config.toml
n_layer = 14
d_model = 128
norm_place = "peri"
rope_base = 10000.0
rope_fraction = 1.0
attn_scale = 0.125
tie_embeddings = false
extras = ["capped logits"]
warmup_steps = 263
schedule = "wsd"
decay_fraction = 0.855
train_tokens = 188700000
dataset = "wikipedia_en"
Each number is 128 + 32 x the weight over its row's rms, rounded and kept within 0 to 255. Layers, rows and columns count from 0. Numbers have three digits each. The size before them is the row's rms in percent of the matrix's.

# layer 3 MLP down (transposed), 320x128, rms 0.107, rows 135-171, columns 0-127
107:110090145130179110049123068141122106119173099162164093103105149135101133170166129117160142159152119067113106148113114132120175136125155103101092129064078095107135126160092115163123141155160091078130132069086178130066117136083141102113141134145080131118102144103081182193220124144123133211074082120133149157100148106152152128128095107131156133152129175113184169082098135136172120151173
100:065122122090129076130155108165194104118142100208176120133126117148141143135152136098105151164091141134107131102144119167135045164092115096191073155122167154109154154148135177168151135117104176115097160112096149162097170135076144100156107097045086118081154127137087141163140115201123109095134120108190096104129150130101096124219169104067158108125128112100116133174103117127160113155134
113:101132109164115199150082101110094090159149148089116171128096102151091157122122109156139142121175110094078153151136078124167139147067156098086135122187125130127157120144121087095114096147142076130066150091157056167124112119157109093094150084169124114137096070116105179153141097087129189152145100148061044159165105129105050161099096121145115099143110119077094134139146120126106187102165
095:120095148130140158115131190141161189163091105107115130171091114200129118111109118131145096125151160158134108080116097123171119118120123137098137110141119133152148100082165168102117122151142089138198137177116116124127108146156165129122102112150178125192153125099183091071101121097122104116088163235109085127108171140132156186084077138167112176083143109078096089101153130090167219084101
106:152150124155093155154154087083126146183172182153081056130127123132140148073103111134111131140123099113084135174124193102121104115070149152089166142155122159144187144157100110141128112091169093124138141139136120108150100098101088111134112113142146122105095159174111159111186158193125120105136106123084052136138148105136116169089118089194138134152062132131077102162140234095052153097115
095:157079212150192111056108113106178141142139180123144150140181075068152170131095171099113149166139168127138148092111132098146131128169190109121177150115120157056103148108128121078128158159169126126105065153148148116102201106085126092134122130144113159106126162108109138204099112120090084126141158140120140123094142140133151028137117130156204123135117102117087147116091149142097121106092
110:128105147130114148126158109098107168142195075126165146178147197166071188157155134185126140112142130084151105118192060075088130162129090118075152140153169115142178148066167078082121070119049117118166124115103134150158111135135115150110107075125181125099108126162101106125170126146112104115180148114135161104070113104111125146101148130141129089148072073169135144128105155137143089167184
094:126128125122089102090110156094141109059147067070106123150113141103136101127125144070131111175122220177137142088125126149082155106195135123182196048132206136122091158113175067082116131171133132107132144120138113178152180144087133122148098111076141115142150165127127200156147163115176122151079115110171156111091172150151150124112142143089155129181157095129121161147111111166106148097137
092:098127074121080185163120170115099126111140126097165121152135144156085099135126112109098132152099113153097137117201099053161025124108089141109077148074086144157161118165090110151087142160101080153102151082145093107187065125119161123099129120130091072106147110149109102109130115134103107088121136130155130164185192098135092134176170159132107132097129118145060165201110139092176132127141
091:108114134181160117120128151113142139124143069051140117115082104116107094162136129115033090109095216116096096119147073135097085115141128133150095138174164114159131141091138102147175106117083064152122137156134107114129108094098128154122160132142140161181148140188133199121146128138095148116064184087170133129108104143091181135163167153103125154169174176156170040105100093135124113111097
102:111124139120126096142155115138082200204123149140119091103148164104119115200120074159110114101174117128118158123139111140168084161099180122112135075072094123125089173125110090179166054126147071147095149066097135123114087094167135112081155163168157131093073179164118127173180185117141142138126097100081155140153163108122131085141118117176130153089169096170118112151194147141148096122169
090:162183089154192122121111103116130148126190137129070144160143124049128158155108136190092132162154138148153104120116147114076134211145136137134107118154079067081119144114072125096124171166151116077086116136124210095136161107082163173114162106145127166111135095096128091147116109090091104130094099141103189088114144174173177127189134131103114116174175154086183127109126172113113115154130
096:155095102113074102172115124107107152103083188129096154178109153065077152188079148185041147121173112137139137124134160133119163127126187119135104167148157115090077117095094072062087124131124073113093098158203138131137117100143177122098132131144152096160104068120124116094071108059049141136175129113092126129155157161161122117077147131102124143139128111148110107112115129106121127182103
113:145125119126227156145130131142217119133079129087070118149152090130077101124133151105122170094150145150188145108137110151135069144145140226095086160130070153135110218169124165178113125120174130152131107157124123108151115083138123131204140154112087176094160140154092122133094119091149109150132172059121131120156131139155105159141122166124138124122172088069140120162143160130141084116164
092:117116143168133129131160097113035090145149088099089087121194153099125105188102095156095129075137082085161153141172093157105185170151134149076178139054086122119182243096048134118139119084106110102094076099133144121124125095155122148143182147108108136079187143142113164080125109154144138104158095098152149135139089164125129136137144145097125131170159137106117120140126122114139095121123
098:190167176140108119128116114120092217123173188096121136151137133105120099125111099132150122147139126123148141169058123106115161099141118088125154184134026107130130066161152092080153209102129186112116111133066119080120142104149193134162157155111164154106146123140172112138149094175148178139134085112133152153141124109085080133082105205131131147155160117131156169147106114155149145089178
093:170171140063127086078098170140255124114166133074151129158116099172143149129132145104139183131126132112138072086091119168150091096099132123158147113165166148130059117161171132109139130096140141127142099125149140094154163135105146114135090116039192198120141151135130115124117123170112125127089131166157128117136132126069098097148123134097074107109108140116128117103130156151131173146073
098:121116105083140109137144144081140097139065103094159180132145203096113083121100152080134210130119173103135141190120136150068119121128080124113112159091135110176150153178177138178117145097131180127150173151100143162167168125075141151116130180084141089138205127145154172139073175173115107127153171109118162121123108130194077171134136140099172077145129142114139122114176108154156087095097
088:166134116114101136114161157076180154100115152112170178164093107101083140121096126069146136149089147188108136139120120095096131126149094082234128120141101120138088082156177097149142151131125167157177185107123113111166145135070183117141102171103119102117167157164142155122082110204131110149088178137217091149108153155154100137116170169132140087118199095121112112138147066113142130143135
101:178138116195108122054158172148131107055162160124144087145108188111161045118097158124118134135177116076159157178099212051124159083155161126137150104126115174078087128136101120151125121128098142146130073109100162141141105119131103156092148100097159118123135124137100080125079130127129142140138170153075103111120147130169108090095095152111076096151095156122154095105098133138076212121157
107:168113147066148170102105220123190160122130108064124165164119125126129136082144102148173140117128139134100143061099102140085090156137166157133146146145076110133138115164089125069131146142111124139082074104114095124092129110149204123121100162127133102087145127111163084138080127102093143096151129128110110174106061131060112075138148169117062155114146119117149166112118203213130085130120
100:114119144135087168145053159078106177126153126148128134175125124097147100147087148081159145121129129149092096099146116189081153122134058189111152158123225112096103098116064124166123144147112129134074083132160134129169136126098082186154106131103159134113052099112116149138126100142096123164046145206148163111139104174161096124120124140092177120111122161146168133151104161119194162126108
096:083101135168130133154135167142135129123130100122136137097185186181138147102162098180072135173121124090089102134154088185108150128118144129051125149111090112152158169106156106129162110123114152116129161117119145164104174214158100096157111141190122056121123142140136116169144152163089140137203129077134131110117132118120086122120108121125027130072140126164066163053169127110125131083178
093:127142135123157125079103109100177129136148149087134145098056130090162134097089134134122139095141150107137135138139136124111141127136170160101171106163148144054090138175157148106050168085119165129082070139171144111211112117124104147152102066026123168099133132154128131195077176106122125131119112098123154070073112144142186137137125115131147176159215116193142117099166149139120129125139
102:069139173167149087131128092105083101079139151182119161163148087068121111107146178190170140175140148137173154075162097151098108147175119089087133172113130119082073094147132124035101117107114157112130100140090150107127173112151144130132138075135127191097092112112110176166136121131052138115151080120161135097110123143113128130053111161151180077142128071112107104158093155114136103094158
107:126130176099161136115189132060175137218119159103092109080149160095184151152119088137196157088174095071116128169161138117122150112127122102055154070116131182152143137177095143137186139144120086129153116101119123187145075085117120135144156083132114129171136126128101097093141110135110102106144207152121147183173091117130156158122208169182144157130129154153147112105147165127139124114143
114:155160155092141099075193149132153118129114149146118111148163047146174178173080132111140152126115101145118146120091088126104134140120136141138128116127143105098117127098158127158119098081105116073182128124060093060134082130096121124167157144101120201120105155076138109117148143131087173130133105134141096114157123178095085151183147084155093130133205112067179093151172157092167177207173
092:117144167096111116116148152116138136093103135141103153104094151140104093126171139150173167158151146162129145159124148108175135121189104130217090106121129182112131150119107159116182132118150156182144070212120138162173131094159115131130063125089093104128120131160092125128175189177134171104076180153103126157069114048170145115137147155171134102171114168199103152077139093128159163109172
094:140180071118145106114117127128164102125132108132180133086091089143130121046150177102153130109139195113134087112113154174090146157120159133120128093168126143145070084136164135125106159111134147185172129148166089170145164148108126090105134139088120101153065151063112128147142174147151145130116145209128074118118085110118133144129111057151121134118151085143100179135242118075091189138142
096:146131134095122156148085089110162112087144137159177179145120086103082139139117172112152119094155149125132086117135082131148126077099103085175117131206191126085118079129196135139117163118106135125124128166148126097171129088106150161140092086120191141156161096129181124112095094108154133128152146191134142098168092129197155109109129183107190139191148163093191086226128118153136115130123
102:136139153118130152146129177090150164191149078117150178105113119146159144133111113101143138121064100205111144142167075118135102116128054119105106146087151149157174148120084103146163117112114134053148132114106154126148134129088156156223088145109157121157206128140201090056164079119122107140179160133208158160128146108084099128136091142151084096119153119103123102140140144066120145098119
098:151132159134064139149153103112111130113149180113125092153117191080118125121034123152170139130111142110085131167097098128142158128137168083126174157148122093095137126190077158138111111101151124138118168125216100104188135121142134160127058095062032145157111088161095166096138158127142134123061157179083111113204118122135083154089121115120129145144144134147161160099115150155136131143177
111:173103078177137131204146142126141142096151144143118145138142117112149132105119114084087145130088141151137130114107086115085146188093155118184125101136154097102155170173126153134070138091145122078129158106095118109103172130116127140100134078166151052087078118073130153159055091161140111120139133175117117042173079145155170195102124093036124144074097076136147147133093128143140092118113
100:150114141120128129151074135127143114114112155107094113052146160098171146169168176143148070184160103118151107091100062164071145106102174090114105144125101124133108116119118061099151087144077120089097081154156125190125144071147204073163072154170123117125092109117114105087158148161111189106131155162134150125128131113142146139094086153163132146157044115133102110112119088106130131041147
092:079100150109114141136121140127158129179121130186166131131124134208109156135125090088132162141110081144111123198149165176163071138102106112112155191156172130138159082120159128140114108210102106150190143094141103137124138127123109104119109062183156064116105141128103145129147118163148094103090095210101064142118137078162106155088118123165105153107088169173098139099113146129133127084217
109:056117136097121192142177102083194161120132135164126135126148136177134128159087142075165175138151099116155078136103037138126132096136110128129128116166126133138075087166117182134121176111179152119121140169090181104105183080106163136090150122144157121095121193111139102109163156109107139081146122154166113136109074081100195083106178092132163170144130122129159113109057137183128134169149
096:090129086187156094142140147147136124151118039118117151147109158140120058136157120069080135158114127156097179162186179115196109124184132114118099099146237126106113112089111136120143143145145137123154112100188075129120150153109147128157158131134113132177150125085087147136109118082160125153130171137156122128145134116106211142171095108164127099084178110193123161068174136124144134117067
# layer 3 MLP gate, 320x128, rms 0.117, rows 136-171, columns 0-127
098:158152205142117112100114148152125135182105176083082147121180170081114145110116104148148144084109108083092152160141119131103170062168178084067119087161099110117128131061076129063101172171122112171128141102148104108157143152091118138124110137170084128144106148156136136100144157045109149090189119115101156117080144147109141116071103165217120177108147075143114133094158119129115149151123
112:108132086117133115107191102097140091120112140179176133051143146121081064180082131108126166129120149097115123084118104097137174150134098088060139107112135194086136192112151172134140158108090192176088140079169124129094157117076106160112115119115140059086133088075143137111114119177130091190155165123118133111099106106152085163110108154132103144133139153154092171151094123127059099073146
092:127170164107136177121089149102075148227091070106137146162147115134135138098128119112192136206131127118145114133142140142213145095155132118124108110118122159159133117131147121165085126091131067124137179130118115131087157133153058078118155167173138107137109086091133172135140164105147109097105164130130109125011091077125146135128109112145126177135138053188112166136176125105091097147137
100:132171088215160087101105101158122098157137147135133075097147176180094159142169132115093151107143162097118065163158144097146116102140104147116169131160176131129108200076140150131120164141189115182134060131116149156081152134152071137149119096124135078146102148116182120122138088142131111130145131152116127109102169126211099154122065150106128108106194078170140179154087185107152162164120
095:140142167151118159057092119084079171137166113079204110130189128117136158153198163147089148138092128139058107129144173160174103150134129103074106142129135184166133181077157093095134180184091163159139100181136210104111139138125104179157114120176134139086135132079131128146085093134123164138192128098140118119063143147138106082146090121152161130113120126157140120119099186124133114145155
104:121120141118076102156169122134110120113137129145104116109131098101090152189165132128111158150080116092085150157140182132126102124113097168101112142075108172064133149103089158120143118161127108158192148141108133155134096208092045097137103143106188102029072134123127087167150171159081139122188146092114170124161124081093098138102147146144132167068097087074143138135155111083104142168164
097:150127180193130096121081135151123125134158090157102130148130129063181126160156063111133123169146105121159140129133190149057152157137164121098091117098099153165182078095156124099113185144124132038075061054131082170120137116153160137122129157093126157103138167125147130129183171138108109098136099118146189128134160124108138108166142166106221125154173112109066152128136175127118135129120
101:116167105173121143091137147185138109198115133180148121152148136121150155154115157118022101106156140133025140118159127134161142172165139167102113094129132162091210152107099170184133139134144147188147104159139111174087165144141136145079134118117149139054139116105079201161140173120091144113163132140142155091108087074177124119146134105130143145127092124132081100132090161142118076089141
092:108157128095143103109141156153114074112147145172050095103168132194117082162129136138117142156147122121142147154111155120132117061072146060111073078124130158123134115181130128069070077120192155088126117133123143155117128199152130129147071167103151093129125157083122114109092166161145198105125129157122140123159147139168134164138093102140183144100118132089086192148208054127092120145139
105:105160147141080094120067119145090098106147137121119148123158128125161184109143135119118077140150175081135087164177097116092133105070121084111141162148183164113167104037161146115155086145134156128119151151126110198101185161142113132079100068158150135105151131097144140116181123154100115057139145154106122116126066107087140095063166178149131104084075104115181134163152104113082193129151
094:133207084060096102137155090121099114149120039162165155102086131133109157093097176078138153101098106151142161115162141093156087102125131102136101125142102114173084147124126099188165138108157117164148123135175133111096224113113133160180172194095099104131156142125124115107120137074141138110191138131137131150158149110130141154109149122131186146091065085115163171178061125140104074137105
097:106130149112159148083152138116130124145156088116121116090121179141121133116085134155132126123180129133152129186131080117166186113162121105062171100079166124098146142076177147104072091091175125170070115141153172125065109150118066158067110109174098080119100189053110178141138091187127146061142143144047069161121120134154139120090136158134124112134113096117117102101142119150093157130169
104:098128147124043171101105124075128135108192154153171092092188136124155174086139109142187096133070138073116134144166180144150133104107104110122137137170165099109159091111127115099068110169133127088151121152133142142107112198112018128137129105131120112118105139097140165186159147163086210133142148093116197152107116149107113153080157087144153110125099119131128122093104145093115127118201
093:129130050111147170083104117153137141139092055140144164119117104122152117032180107112161164184152132110117057145099149107136084086105091098116158072096074143123090112144141149106142128119148126181092168134154122129119128091109044081146159118095162098089143114171192108167138118085133138130145114130147172105062138127174066129108125089140103123063105117091146092193141134139151126095122
107:079115103082090114129088143064132137107138172131115114105190143127097183090112179131147101155127181130101167123158115000112130116109109113141146125178166147104195135097092200095120119184099134132151140145153144157070091166178134135130154188176162135183104083135134078146148076055143144149097115140151138097131119122163113148077129091129105117113121119085111121130152110105125095110126
097:121117199124117150082073080137079110225137143148123139142175109092117134086192158122145151137099145131162175114128118090164143090146108144074082128135084194121176126078127145170129139100117149110080141110108074127147145113099171143085085085112154196089141110164134146188108112129083108098132105086121152120103141058067069154141106188130147100108147056127119128159129113113137128104130
098:153123198194063140084121126136123177129114167141124140045080148152163166167127113154156096119112178110053129119111114129116165099131119156111153067111146165073149085094078165136180165108169150116106112142135156132107125141152131113163093144144128166158055100130160075095107109124125124110132054122119130087125151105083115115131121146228125194106150150099145156113120102116099196149148
101:106145155144149089142163127153082101131126153160130149121139131109146123133170109181147072123185076082139126056109135120146169131095149113115177101082067105113177100116069111101168099148104122097148122131108121123148189177131088056101133090128197136155092192124169152148202174143131125149104154106137155123090084146104159117141078190172149147164143134119122190115129094078072113131182
098:137099094149057079178111148084142072122103118167129100141204139129137128122156061149147128100123149138084154146165122103174149070151118186109123119158123114109160153129162153118164141096117160125097106136182119163115101182089106114134099178100164122179133135136161084099164106124098145095104121195076126173109229104125111116140142179145086141105110141169098134146176073074176099146087
107:117155069121111061101168064156104160200101131242118113091132192145092163119132115145158092093155111115118161092139117130172119094147092148140162108130147142098098144085174144148166071157119117170113181115125189154115134156105111103101089129164117097124091164113104156160146084139098155109121184093106095186103180153075147208115126084116099132114102129134142109166155110124127119102097
096:086191134113139163108169120126166143113149131141111120078147169135141090218131062120131070147199133077137122106140084095157129088117181126100122083109077077125125127124134148130139082097104189084183141144119149055097075130141101096130109156142133096087175188108094134113119066195121118104129120092095094104102076109168099128147103170137166112083119128068130093117110115172121097127129
094:159158140177127133114073141116094135084190081172136097125132160130068209134143122151149133165146133116071157145164148178161148135123121146096161178124102137186168155085132123153119115090170116158162169137161166225131181142166087099079095098160153049083114170138122115129147129168136126135151156195104162128150173138154127082118177138132117118134146095132113169123111099069171149126161
095:159159113194156113132141184125140148136115149176120086155153148173142142136134073145127139156072181129106138057240122184115222117140111123166126121156212116206092077116137067180171140103117142122095100131120132152167154121153133148149131152131114148155148074138147128130132145092104165059072102173107155154117089138164134090138116123109144128151094120140147140141119076142131093131126
106:136171170164089163116090162172119133159113075094109094064153216058118123147161162125139121062123123133085108112161104101114138129122183159089147137129112176095198160093111122171093109127153151128136145139163119138119157104121141139143088143142157123151059113152117134141131121128150218101143173171104169125136123166177111165115107081138206142124155057176136128125081154111161109131189
109:073106105104041130149147145081088096165103124129094148122140148089142131120128106128169127116138138097123171157125137125179101163097124136148168135107138080121167137154145132156087255128169139102099146134117135131109174132128060138096119175138072075107129120102130148134150115130114113122160149113104118143135135192089037119121169148098134192096068137183168158160117088127173151111111
103:091116137157117101124125148146086157145132124160135077141131164145110096103206103125120130103075128106109163157140177112176092128165124109081238123129158142160087106105092084056129180162200168148091113104104152111104177171123108116104138130168162151073117110182127151092143102102050160117156147162112116163098141180198121117097166117124128147076134118190134144151121113099127137142079
093:123154107183091207176161176136127155144138141159146146195151189100157103119100156174113204100129124134104131112163102156100087174116182130087093078081108112138142109117119126131148148106120176137131186120160131110125177164164164163087110108177067116137098083116110159135104153154105103128183115126104125105147087149168061100078179142138028130123178106124130151116150145127110143119176
094:104101104110120094099065107163144132130111090118177118119073147101171133135158144115097110127085129095082092160101115114120111138143191121154130115146085164147099165138162114117104175089108198149122192071150092103105119159150164134152110164086094085167115121080145147194123191117176136114146081137149169114144098152193099130094132124102115191119121095075145172097219153154122176174163
104:118092172163085149133108055061096060051129082095143125139184123124122143118134128165189090103131129119130120127177096116107159108134122186106116140116105075134084150098163087083135126148131138118140185120131113169109107138174075147157070150156113082161116090130158133165128089140137131033130149172143092101120160173127138105087145168107117139139176079071163191078147144110158135132105
093:064087072130164135157153177093112052114121140168108130113112134164143127122179100085145136148191133131071095134140113051139156112142092120114117103150096099094109153126143181151158121058173134179100145113143141103122093088144127076119145140095116075083109190087103141178103137117171082092142091113110111106095150128140049142130123173120116158092151134126149169171109054170112112190115
099:108198110144119116115131083169120101036161110137130118055118156151136084112111149121133142202116141110121070143104097063088134132101087090138143116126139136129151153127155188136105121129147212148162119069142130078056126162161083118178051102135114126137124145106091134169171154191121207181121128146104075125171141141118126145146094090101113142152101123137138118165129078129089143104154
106:100201131210076160113179154142133103132141138151092100090147157081115143156130056129104165171069176149082174125129175091123153185119196102139121100146108144143160143135096137132073124113117191162119128081114108073137143117148132127133106133139142132105074119138077069131132073136076170118143096133092154082110131123178189175097120131117104152141121167157125192132090107124174072127118
103:116083091173131080126106124148099144149100007122096183112148177051173150143156113122149131105113122140132081123159132145164144080116165167107119126158109118154148173089092111072143078112136143149113062103146101160140174137125117084152112162156179136112093063106202117117130111096127131170158130198103200130109140140139100167159097160117108134165122138169071149134128085113102124136094
096:145141137123120065140106158118150115182127156086132116123115112168115164128156085130167159096128163063058073147113180145163118109132154146170143127142105146148168114127194179176122095161167095140113161190106108138148139116113070069138136111107094071078124129129153114177135141129136091068152092164146101123095100039140105210128125127127138067072113141168135159165198141157117141104133
104:133188132147117137112073161142149107157150142109165165127195154118167115182169119155125112147084130095086123090145162141103096127163137071116151125059096166140096087118116126137160098108145142158126176137139125207155177164113122135174104076135175074089156137143132104165113168115062182101167153133088129094093073128106153100072075109179100145117138079090141142123152093099083109204122
100:083125095101133098140141120133114117134117126134101070112167144136119186098118191170084119152153149053114121106125134101151125093099104147133170162114123177160137194116173075143084160113152163154120134109181212127120117175142054089108103137117099174114067125165097140140150102057089144161125096126126180164132111184133092144097093080133145161137079119130074148123116208078138165106118
# layer 3 MLP up, 320x128, rms 0.122, rows 136-171, columns 0-127
119:120121108152105138137169132195124117102123152166120106159127159141148188106176078144132125114165181096123143162101178120171121118147161120123135184121133099161148054122111098146181081161152167095087175129153119123136078127104124142143130127172173100160086135096156075142120119152122132139126103178091083129112121192049086108090070117116035115141150176120158168135153122108171147198192
107:124111103146150084153156153178168155116137177192056151113074129147175149149134104095083126161113159149099106193131194089067139175124094101129167059133172092103128102113084089155149100180125123131170136179105055055158125121128191073151136101086150108111151149071123157115142083113110129130147122152135136084118138160092155098142091165139147150132093147136111102182123116111104175144108
089:132136183149142164127157161086111137180114139166184099131139112166158095167091127123091126143131074171229103122052101115158184168161120135132127132140058110131140162184114091147087114083083082139064131093106149148061109096175097122106138115134131113127160130059093167091114159127144107090118127116128149122112089115067133173125140092082154165150133127104118088118110173137140206147125
102:091092160110135176145140109145092136120101129125123109126090133144130132108142113148210089190163154115163110090121146173205133120119143120135090088089147127152152129105101139095127166101153151175101138115179085156128138132179171088088133159141117117162055088066164114124153123106080129169160074155111118035143151096222130167106140150138156061137142100143131140110138068108159107080079
091:132136103106145122153153121104132164103124143135161133082139139160105129170120138118145161098051145149176131137132099188127103106144116164193073133115127102169147064146126108153135122133110159113130111101106110075133083170070144129137144137069162169157143083167165107054123072171172159129097123078124156179140144176137087181208161164081123093150150140195143098177150099084126122196149
110:104153076105128155104158102168122149126099156124144148174149153145125091108095078183121137104145108121165074097125088102172129118143152142133084124156097106132123172169136099118085143112143168107038092083132123154123089052186170210056140144141070126111151108144097125104084063087148108134118126133094110122183119122165156146118083072131156080173115150144110129097084178158186124126168
096:153142113156138147138104137157139097213092089160117143155116139085110162143133041140142150168192078166130131115107154110116144195131087141145082134090067142180227115091125140112142162137197119118111107087140108196104133168099141112160180163112169102113135099078129157105200108146120111120116114191158115176132089132148068133191125167110124147164158134109117147127124105159128147119097
092:139114181146145124054155147158105108135124178140113102132192119136154092102117114152171094157148127118176133065104181084057198136148108157116185127067160142089092162137122107118135080087155081136108126128146192106110142129184127085142083127152137103166098181100100111116101090096112174135131097158076100107137164175111154135099120132150082134146164168203089133150089129112097089072148
082:174106154167093095139116105149116183162117082093128136086117091108149098139110090096103060189143148125158151120129164186095133146109188204168126108102158170124141189173177105190106081152123118135070071157158173121184081109140131166182118145130090121183120104101146171119105133092124160118098097128121132107137142120163151181098159113161092130124147121149173178065110088099131116162090
110:146087143090136137082087076118159155144127113100107149126109101138113110152138186081093179166174121125124163126068130123137152188115124120203164133154121126121091137181177124161117173075092081154157111113131084093147120107147134096109137116118062101119103076137093128121105141102134150040168121089129111150171125092186097126186069115095137143153182145102069126095159112205103133069111
086:127186070155141112124174087137145187169233174140117131099133118120091172140107136140080125146150132142154130108192088147190102171122118105076109092093197121106159111106195134096163138161124144056142168095077198084137113136118133123117128129160118150114120158076170078144153124121135130126165136075131141172111165100124158108131146148158140124137158120092116133068065145132055120128133
098:095117105123112146161145090093098113114059142166149153143104101100143143149165156145120158079108138112141138093083111056137100143067135140148089183119102162111176104130157209188178118075135126134104202146106173114100130164140143133122139087037143111124136146134135147137094119149121092196126194063134093103136079146120102148133129137068138114133114154165145143206092177097113128086158
113:163132145100077143169100124144207152118130112126148097095087132095147080086101118094125160186147076083130160137144153111147128107052134121186122163167129176118192120110144126190100104132189178095140131174164093104157112175159143071136091122095115070076051124113122172147155136175108171181148136102106154143178151110157113136154108085114127156113116136123081183093144127156129089159142
092:120140180122083150128133106133108051158113115134050136110146140132116153187099148164137099094123105159069133104177099142168106178136208146127117183084175133136146158090143164149127118151171145132154097106097158186111122116128183172139105126178073139149122152155103130101108124153119147096079140133116060149213128118136214128149113126176169103166197114153159142122192129099102128121128
100:131116139169118154103139110130050079147093113142179143125126108136157095122150128064129146101139174122114055122185121137107156161155055171083117144113128207100112162132095141151180148104121108153084151133131154160158157142084128071108173174140097161107141067131152138116100109122195103188121123094159136143109099108129185159128177133078167062135192082139125090165087111095107147098152
093:125102159106142158086123140090112116193163156161179137116158116099176131111162144099163140138147139122123154167108072153143150114114133160055122093134148171101158134090123167166088129128120145074137148115106067150128143117108184122103114074069119188091150129132098177160096138159062127145094125105146188136132169064058081106158126140132214096088130098190117120172146095059120130118142
096:136129118176076127129106137127184132088193166195096122110069123139120130130151098150155097162128188131112130174108162136117144124059137115096086109150108143121126054097113100105170089185145148088191114121121112100093114208130139100131111156172107115164044172139144158125146079121162100091113087150100098106161140104070160070060145137173150150143105139143086182153104148123111165127120
094:092133189147126147103155200172149127075117205124127139139139134115163098093176147161140081132139097095071096073125124132151165138150153079165157121069091064132139071172069130164128121207093149106173164093081141133145130167089111120118152096164169163130079180146118152126148163090091136134113130117177141096136099147093166107099087119189140176125144125145125147093104121101076124166151
099:138141123115042156159138166096190081102119118139191164162198152185141115125105116144162132089159148150105082150136133125128157142160172118144120118233152100138121124133141142108079112113088116097186106130106115131159070129075114130126108125124161116206178146105103128121092181171141074157077134135078113097119169102130117078136151146103103045140083146181112129116090110109104098158124
107:116058111169120043187121088106111142166110174163083125117127174113096071118028141165116183110124120136146148153123098094116121141116051157141148104147167094164103110097174130164132123147166085163073126110156164160106098147096147135083147138134123077132096158115110139150153113154095159119096159121126114196173103187099126157151140141097167142130067147189143120132116163173067144122132
099:139160139137132149116108149207205148094169144137129080106150136132157087146106122092089088156153073098128188130122131136139072065118139112132117115166078110134086128148151119112147123124113177144138154163165119072105121119205113166186107170149110094143135154155111097060116125096124076145167109107097107121099125122142110131118116099133136136079139171075116179081138195175090181162221
099:082161127122106192119141113161117109130099153116214166070138119186158113163142108121113122103075053157136146166085114089151106098162150148082130140125080128096098076163116168083179136115137153105192155131117117126090188140105139151146115161140169138143171177069093069122113159178201079126181118074121134159106114102098136075121128161144159158113106100140159115090097129155108120113172
094:101179103150137140146206108075153192136168118174098157125143153169126121125106076180151143110133180156127141092136101134109174109181098106131093151094105079192145098134137096183203135143141160091110133114061160142094103090154167099173097167144132145122124098128182110063158080169108110140099126146075111136126155121163133074124182170106149156158081143166110127162137071162109173127114
096:148148075102109059116169113112154094211040077189100128119112122118198170106129121106102110125118088158118127141135144144142114170114117184113115081092185155122102143139114163158145182072119136152133109191137082116152191168093101125078136141127184095097102112093119086097107086124098082140101136081109138120105156116086128179104131110070086121139079138162122098118159128159098102106085
106:173076107141065088128150141067180169214135114148132132153123129094177171143166185117129134143131111107110117112139113130123133140076077154136108152113128179158133104140086161167174138153113112126155104105081138107131159198143171199187122159121118169101143133160141105123089078129136111108137152099135167185159095072090174129145168138133168158140099158092147145118160156128146218205119
112:097091069080134111146111143070125149177064109174104165149122097155069201099146110127093092131121142120122134125098127150113094153124133177130138094095128116124102111107120140111170149110156124083196128114117135095099115006107187072165118142076102129101109119130090102183122172168131126096060107149143149163178092146129113118152118128114088128108110157056125116135146070157161190140144
095:125187166120132110140157141067142109123120128067121069093103162126114125128122140170179160196107125100128114125135116189132151171114150129119150079086138107123140142094108139179114137152175127151147140097097085119114104125204119055177094125212084157091151144186148045188158141153169182117110055151139102136137134122171147108139133154104116108148154094159078145122123131160138088191158
094:122132103152129096086132115110111134095145085127137117144104112152175118092126183110144147083107125088053069120112153088127110154067099141104142123147098170102101117194143166143153175093102106133147143127128136112123109150077164106090180173126100125118133083124159106219143141147167136203113143144187166143144120118167198123129126149058179134137119120027160161128132096153126179157068
102:125167120149133111119194117137133199098152118150177099123109103109155117144166175110120172112095169153108106067155065143108140129110124106128190155122164133158090110142103115137153090083143157087132138193122145080141163100150171135199116178145105180118113085223150064171117089105099164145151140067124103117123168128168144140093112148117170101177131182097138125139125199072127107153110
089:147129126075108158163135140113115128185153095146161144091166152118147142147094127144115117095153170189123146099193098156155099093147114134102109086145115109134129184160098145059099066081116100107119123110087101116180135201070140119148078132120156088074124108174165131088132103116080139140106125155119105193166137152122103221153082154113057074158160123170103111162141069105124100108143
100:095130153129099086081138128123158155074193045163146161107098111137177128132130124070103122117126154116115111113106096134156108055131141075120127101086124161093133149154098154117118097110077161137149067102144091122182132103075133117211084161139055108132168129143144128128153160206115099175183201133138127096147125073149148105155145174159136141094081190112133089124102102122095118116120
106:097141066143121152142088155132084100124127203128095123102118126145121145140167128116051113152147178124113237129109097072115178128134157156121158130148101147176129121077120092140120098153083165154129106158144092057107104143175140102109160129101112143158113144148130108153124069071132131105101136132083071123124162124117103103062049135106071182179086156106159167127168079136097111125154
110:098139156144177136137114125130093170146125102116140088134125118097108177150171132167161063138136186139152133186174129142073160145108110175141159086079130127104120173138120132218185107132131113120101065123118106138105132086140111080095167149119151178154121159100137091169170196107100145132125111125153140081129160149125154135152143098129033067152169166171110112123117119084191106066073
083:131135139057143085155110136088141120157124147138088172132125086130147114134144142120142165126143109101153127124136170115110126200105110085169132119175107087116090159224114145145179158117117107115105153104125107081145154056107095087191163143089120084117166056128163112132103135059166141109129107094152112115119117122181168176095118128165114161159145210141123118095113157158196058069116
111:129104131150107156079133149126160148135235135114098169096106112102117143155159147108141104109160159105106130072089107096137156128140106160133126156143082123130101120133123158077102168144129093180127169159114109082099136150164154145118125109121130051101108135074125127145103140127142153140219093172098124140053122092144129123150031088203146176104118061065100152135177128140119140185108
091:164092121090154055140201111114117090112043151146143117099176136172184115176152173129127116104079169135124118099148090100118093083071073122126157101116153139145163141140115132150049120095105174106123102101134142129149075139077123093141148116071106084096097116174103140155154133081134134075092069119142084157151124131144113168206091134110103109124120124104061078132169124088139118130108